Weights of a small transformer language model.
Architecture: rotary positions, no biases in attention or MLP, normalized queries and keys, some layers without attention, local attention windows, shifted keys, hashed n-gram embeddings.
Each number is 500 + 40 x the weight over its row's rms, rounded and kept within 0 to 999. Layers, rows and columns count from 0. Numbers have three digits each. The size before them is the row's rms in percent of the matrix's.

# v: layer 10 attention value, 64x64, rms 0.383, rows 18-32, columns 0-63
# o: layer 10 attention output (transposed), 64x64, rms 0.33, rows 18-31, columns 0-63
# q: layer 10 attention query, 64x64, rms 0.276, rows 32-63, columns 0-63
# k: layer 10 attention key, 64x64, rms 0.281, rows 32-63, columns 0-63
v18 088:501515503492601494456399541447478573512485486520552558498475547502500463468471476590432524542529545486520519468514438556418555501485532464507477474511527570483536495523500479540472527552525496
o18 101:520451514518466598488452475567466433476609516460535437477431527518492517429540588469525561469455478483519455511489506463524462478512513503490472534479582474506492451541449513516489503467500487
v19 095:495501496483544548585543517503568538496492483533512513521533538523537524518455512478483592471454556555433541516480483494518532534544475415433488581520522561496523494505598507496577485485537466
o19 088:525563378521482514502474490565488573545504465502493487473568522552518535496453490456481503447509542480561515454424505519541436458477459502530554478496485449531481456464492488407488501471437528
v20 106:505454496493478477526568535528543466513511512549450484492488524431467485446580380454590523465517476494470521493438490533561512538526408523483503528582502540447498503492472504514490441521526479
o20 104:477426505510534464413494440543545599553485487476429515486496460450476442552522471518545487597500530556524474486506466543489527495523513452541506453488509499479568496451571483508450458503501546
v21 095:511527471458544534511436444467450490474548489588485444480516513534455535534495453495456456500472515480580504503505502533549552451523519486474535532484477463479468492604527411547484589486476556
o21 096:497511436481520540493418492456513516531488529502497486512512524516506542556564530491492575476470510412493469487521508511535446537455478543392494497583526545417489497474488519514583552541494577
v22 114:461403526461447526497504458526548494470543515486544538443506573512473495421521487534518614529531551578486491528457476442499527471519542485476533468555512552533541490506466566452543480488510522
o22 117:568447463514450525493486477558462524474465505494537527486518516475547560524453541442503537506520516508504541538493530460530609470515494518577570494497476469526608511592568499495496457454520478
v23 107:444508517487554491521477517476539483483517496499504519535451472474502460501523500496448573513424498445457503591481509543573542544544536614531570531522461467587542494492492528420460523510482499
o23 103:454548437453570497535493501568549483423427528548535526471457555499489473546540512532526501550528499476507502476410452498469518478452474504523554536507499466511419559519454539564555471533513470
v24 094:481521479516477479517509512508450574554485506419559561545547487533491603481490505557560489492558508495517486503527471432487546511515560426474493462470460509480426465510506425484436520450498436
o24 098:542466477533541556529494518497497481502546505527437545480577499538472538409484476390496524484484400481485465495544470511534555537518482531513486560523530470455499512536560581478499569505494446
v25 101:492541543567520452497550545484543532571541499461480539531482459563490475496448495434497548489411543476514539513444544482416530474506492464489471516512534518488536526522483579538516542396506552
o25 103:513549476523461504484507509468599553507572456556498461435511461536527450519430489549512542482531513514525515502369492434526506519509509488475416492537472478516497486513496551452487415515500455
v26 104:548531539513541423497533476523419560495537555540496555513555512507525537541491485587498505580452489603447533515507546484508531489483439549540542555527561533515472546482467487523510540487516522
o26 106:525489502488468504412480403530453432484552500548494484538520568483506493539488515471505444445533476534507433459538570442554453431439433514497498503514509586473487489532495520485458473538527542
v27 096:482524477487471417539438452439511514534556443487533501515443575478504419570445540528499453507510530507474488548447471444469551524456518516557511447426485497542480542497502471556511480573491492
o27 102:448522501471495498522547510448524466505542509428586486528388523613518513453522513464500505470546520480470461528507522500491575446487556498533573487494543494463488451515492432523435461544509494
v28 094:449443483435545539458518472500472550458528520443482574580484489512408535522517571499562504516478555491538532510572505540475499474488543483429438467458475532466534506509453536492502555450489549
o28 083:554524549498420466583500492520495497478455422537534489498524438477454645552490476459528451487504471452488530533503500441537510553533512451460445526539541460488502505541434494473503497493495504
v29 096:550552451497446502552619545553532516494565473457483554471523540539461505501501465510475461506444515467551469550559476519443482474477585471531497463472459510563487521499531538547490502523496420
o29 096:531509521558514558471534540505591496509540464462526459518535515458462541456465500406523528529545517504509518424453545534473515595488502534491450479498531513494489611492492467439453537465476450
v30 116:494577535441458489479512541500556527515426561508478519512396511490426439486531467498474472492528518487404437540458457560509455537557450506525485490536458449530457544494508489524534492539539515
o30 113:471489544525522395474509506532545489493505511488444530508387501532476492441480497542545454543472569552519550434467530526492540462579419543542490474555516477500474503490505506471513513494587528
v31 094:503510515551473518473452502534536494632468513528484467439464525564548567477459502502502552481491564441564494565511520447529496481567493509558482452548502512467529468515562527579520512536486478
o31 087:502489470543497530471519514509590504539521535511507471435512472569482452473494538521494500517499491536445541506505599395415463473607537539457545507454467513446544534534506461508505534514513467
q32 075:497453521491463497552516498393493470478543442460474431477522556523560535535482546537512490480464485497476531620487569534497502459453517542568504521415530495496506487553534490510537526521495572
k32 075:485538517559441492504536579528542521503459489445548452555497500512559499479501493485506513486492435518575439468518515468539476558529520487408547505547446501444527413440427517511491475560526472
q33 065:540510423537550564452555515459490527534517534475512463467543533479447517515521480504528420465476470468581419490493496427495476501431534506512454463521467467538463555450536518464453408513468495
k33 073:426556524510604531525461468427470536546423501486536551542529511516487503445481477526466521515529495471516527456549457549522538487505497575576497482493477568488480505571399496487529509489472532
q34 073:565479471479471555484489525479588440474566497455443421463502517506474481556451523569554490452527413451480513533485566433491458502459528528512461478455503463529514551497515505515488482508426546
k34 064:470522512511464496498440546439478457467398498471430497519517542473459506499480495510544530508529459504522519455471504520494531505487531554513507479456516576410531540578401589514484417494501492
q35 087:531544448528565535527505487497512499496559563580527570501499466505456472478551450434498509458474481494545455419539482509512530480526470505528494452570428436563517547441529470475456479446551492
k35 072:443439463518511452464519533526447465513638453487483455431496541476503506487541521525477486489455504509491547571510488471492573487417448444551457475469524492502445482472514504545477524522497424
q36 076:407542516469488426457504515536430486515467478502468508535531519499517455469557525464477515577533550548457535507509432588513525477492521527531523543516538611472541477461492503507551443545496450
k36 059:555513525517482549563531435501493504468535545511505585567540435538465450470478420429505522464460455516424512470467501527523449503524502560440564543520531525539498548467523490458477528473502559
q37 093:441513525464464502480516486498558483458505440422512442459485487500522499534493572610540549479549471543491550543427544461476474547449582510490514525439551544447486475524497487496528489513430509
k37 086:511542485503447488523477569384561545465375490454518427551518473495538515517498506511543548482556525516529486477498504518496473495526526523474499545489490516409503522516405539485536439494501528
q38 093:528511481493456589513465514451500472503593430432459435514486494453511478527471493600525491454503416472526510438518466449562477533487485480471482428459498504538460543527487438494471512515524548
k38 074:503474484521446522484547526448503520481422413489475419470492571504444511594531493525524524535592569551491527517510466537510543502498545481487501525514457525482454479492449559512558440545454488
q39 091:557526574498570541521496491489488537516529600517508533542507528506535507494491525401480469522458463487530515433588503490491518492566427447537449487497462437570504477475440490455498469531538472
k39 101:517465500481505562445567470553481442510591508509538522408483507518464469435530503525461440470493516538444515525538485460473547505506503406516504477475431433569497472444575506513490532529512490
q40 093:452500466450439458492468536527464470492504449465540437450525430489480469487511512610518535529546464532524474525468472508529501466481549539470519497448573595406506496472534529498518458544469546
k40 105:461495519516489435591483523466500565450444518476499481636477441527559475485488498467455540490504556500494448504480521558520453474495493530539509583499493537406488515537435511488542497494521520
q41 087:535550524420517586483415530430505476479570474484563468453484525425532521464430499541542532532506420484528532500561494464478537517544458428488477505497530470503439492475471474488471504514533458
k41 097:546453500442490459475510532486499464571570448489456482543572508484564603515437477484495462569458395502548500480513518508508494522534522549453502505557492561464490464522502431490489511476496450
q42 106:456466524470515472494456544465538464523531463463484469533511551465542527553443550529519506507461487491442567542462594505430452552471534572488514510444534446439454472506461452484434560480476496
k42 080:445520484558553483534604504495526490539565596504456532507441511548553409455459467438437516458486511452474501497483537506462501569505531467480501499578509505495518531471508528559472532538506519
q43 106:505413525529502505428538465514525498531455555539446477581519500524507470510485433439507461461462529515463564493502515442543497531515441430524489482576457420567527504502489484438520543537534535
k43 126:486541486515464556452445501567496453550577486506480511409519533466488470494478522513571478518496432507472516514488420413543490532471549477473513400502532505551484498442529475498492487511554424
q44 119:476504482422450530490450564512498403463495469428540457480492522501482504492502518565565553460525499545507501483431518541474441553495582532443460577473520519423488482495515471544452533502472498
k44 092:491517556457485453475565477497480483507470471512531503630401493525529493489527484559434507510515576538575487484471555553490455490537500511484497522450436477456528448512491500540481558509445549
q45 096:478484532575494447466448578551470528550513565526452530529500532535559505580472498471568526523523481491475519492536528468505468495512443436505528456541417487529510504530438422452492514438544541
k45 104:533514588536502562433506538492511474593561509509504511417542524495492490547526498525569535494533444524442585483484446438513537539518427506494515489512494528558470506454528491446546494452546496
q46 130:519497508541498487499522473511513597544447521530451537499566456476537519557516505482407416546431510495508516480461494470506523491578417434489533468515456492549487467469458489460477548544542559
k46 092:529469493485550564419428511433531495545533462506480550454547509486514509545507481501517475587530454492509517486568392434539547548433468479471541452531528478532480508506536440485485505481527456
q47 098:541527490459494514537495468581540436533531491474571494467560575515472491489482583528519526547526494493510464433514458484554446545526442495461490501515496569551548535518456530556451431558549490
k47 091:513492446472448441508549479522478473446501533424507437514563479451492517572542509488539524488498500534537441450459576504515470538474474517454471561488514550515566531520508529549547418427452541
q48 136:507541464432475507486500520490461438500519437420510431487471482503462531460503494531532553457555480523480499567464512559490479494499584507470485548480617510416488524516519487553518502449419480
k48 159:474524510477531450528520464528449515493494518481539545597423430496481484506474524534444540491447570503496449556439549557502465466479512578529484543458462492461540524501490523582451518447441525
q49 090:536536483470485454468500508508451534565473444459498540435527430526557523510471536550428515510487447560487500548444486499468489513555606482451540459499605474472547519462516452509499527527476490
k49 092:592474524541488537485559451545454496489529416566527457514499449598522506505511486577463547524508559556526468464512563539485458468518511567481478528503489443485491524426466472478481558511491488
q50 104:457486523494450437446485550535537477514516496473469508454521520560545510479520477427501494533479437477552522600456504552511532430540496466581579480524515487499506506513429469492470557463497592
k50 108:438478516520522472496570511489471491567496502516478491597466504510640530444490490443471439490446565489546480531469500506466513465547433438461485523512469506458503426455522485494523528460500466
q51 095:516517461481495449473478474457551549539421472518459498450496453455418459473507435507547507500562509501439580484458491553562507476567396438476510450542513493503503538499523532473453506486465518
k51 114:536471526599484516567450445498449537481471550554483542557494516598568514409490458454436465539461530491489500465472530514488539497578517537553535498510480490464532504506485488470480523456443495
q52 097:489511560442507416488530522483448528487501468486527513440464544510518553463431463557521499513528414417490497564533475487548493543494474560535450553555525575467435521504517512448499509559535485
k52 100:613474518528433544492448417520538523494521459473513452483494543513493486445465471521583592453502503511494519472547479453518505490482416531431442500474448461460477459463489526466500464468530510
q53 103:555487514495482438500491448455474510473503439493423411545508463448480492506523520439432446447502438511469539490538421494526501483536495447502539490501518499519587499511540526537588450569517467
k53 122:574492508488455487485544453474461536570516374518501448495500583497505538503540552471471463585424544470501548526443537492510543485511515510490504507491423493494465529482435563513504527512447513
q54 100:518492390548549519484526444477490439533521455515519502532525492430454461516441496532461499510394518454532435510531428553519454511476473541449521473539526478512494487464501508564421490492490440
k54 145:551538552509464463535628449491489567543517449518465429523489580538569473455518479473440458533476547496503455477531523518447496489544457477517453494494446448487466467491488548483529545544518500
q55 101:491522534525520493492436480479494556485530476514506477538517586532597578433448463456535567493506554461439505520529537494532461529457473449476441506522539547415461518567479499552513487458487511
k55 104:552478536520475536552508486531506481458477486544470408452519551555554450550534465473497479466589508532533569490513503556421545502551490447489488498512449432478473421501501518502527544568505541
q56 108:521464479517496543520457525482486511559487513504518475523517551517501559587417542545487469445494450512463584542572521464485553536511495464519503520544541575508555431569504536519506449478507415
k56 108:395540487427552425444468553557489423565450536528580547487513501494524489552511509536503494482542502477528481549501438555493456443500461516493481453498574485499516461490553461526479497494517535
q57 094:520473461520527448548567497504457463477513515496496510517401462517461491493541408509479485457606533531492472510501438507493497463514444561498501509454527397550463487426527467468438511489474537
k57 127:522451530563466426547457458500473559496447487560490466602514534543577521515437478471474439544438545515532478518512552525508433467536510533500481463502446464508509490494428472486497576484505517
q58 099:497464478496521418485563424488519442480498436509402462507521482537514440510572519549521499604517555511477499502520535511495490423487526513448493556579488470520515495491493529504512585480473551
k58 101:499484423480503533509495541495569530436455576456491495512566524475445465554504545515568500503498473499555464518572455518426505480459478508449468496516462528464510467517467420585505560472560526
q59 099:547478503510511585532581467487509528460527450497487474518479545471504410463568541494470495536471560437486428467531443497488461596484492516475491492560492508572515520488477507486547485602520516
k59 108:442538476526581421500562526493399548545469558501488584503516417500480538524507456536493478445484492508519527548509460571538520488472523465519537465531535577471531466460493483557493478494468517
q60 107:490473484514566462455447514436509521505468496547504477570530504496472486516504407555548504488571506484473455458493484471496440487406518569433454515473489463433484511527464475500390530483516541
k60 110:482473540615476510462522533474507549527536523483483510539500541518492490487503436478574588462567456504502521514506508450494533510506527540532513483529515476451413496451419521606477500458464555
q61 113:553472508502507574458488474576439429509580582510556535489576533505509521452572498502556458489544443499519464479551456506509501507449502572441500465446494473479509564477490506514474460497550513
k61 120:502420506461609522479501510440473527484552573561587530569459585553537506437483466465415499515453549541500513504524537513534492488505482452487535547488481466458471521520464497514480494502511520
q62 102:563477502444515591568479510504539498478488567518514474427459510436504398545520491557532528493491553499536497521456478529408495533510517512505502447552507478528504508578526565541496452552518535
k62 113:524452480521480455555530506457538496483446473486492499533565498503503577477499478491489483505504513435476576530490525505411586467558393450541481521487554502560478505568496478429512558455513503
q63 108:443509546420515530562546513518497531508496452467500476530534504531480502415523559478502521500540507515500421435523467431593425504518585439513466518497530529456506477516489492486537514584522449
k63 160:541443555526481503506564460425498573525495487528477484587507545546549571456495458428443492514488533494504566528508503463495520474567477487558490515507510435508438487538449540471556577481517491
v32 108:462446486504459475483542506483538612517510538472521538480468494503439526501421476436562497454504424506476502549446545498530445426589546445528491494487501560492496515531457534518533540441499483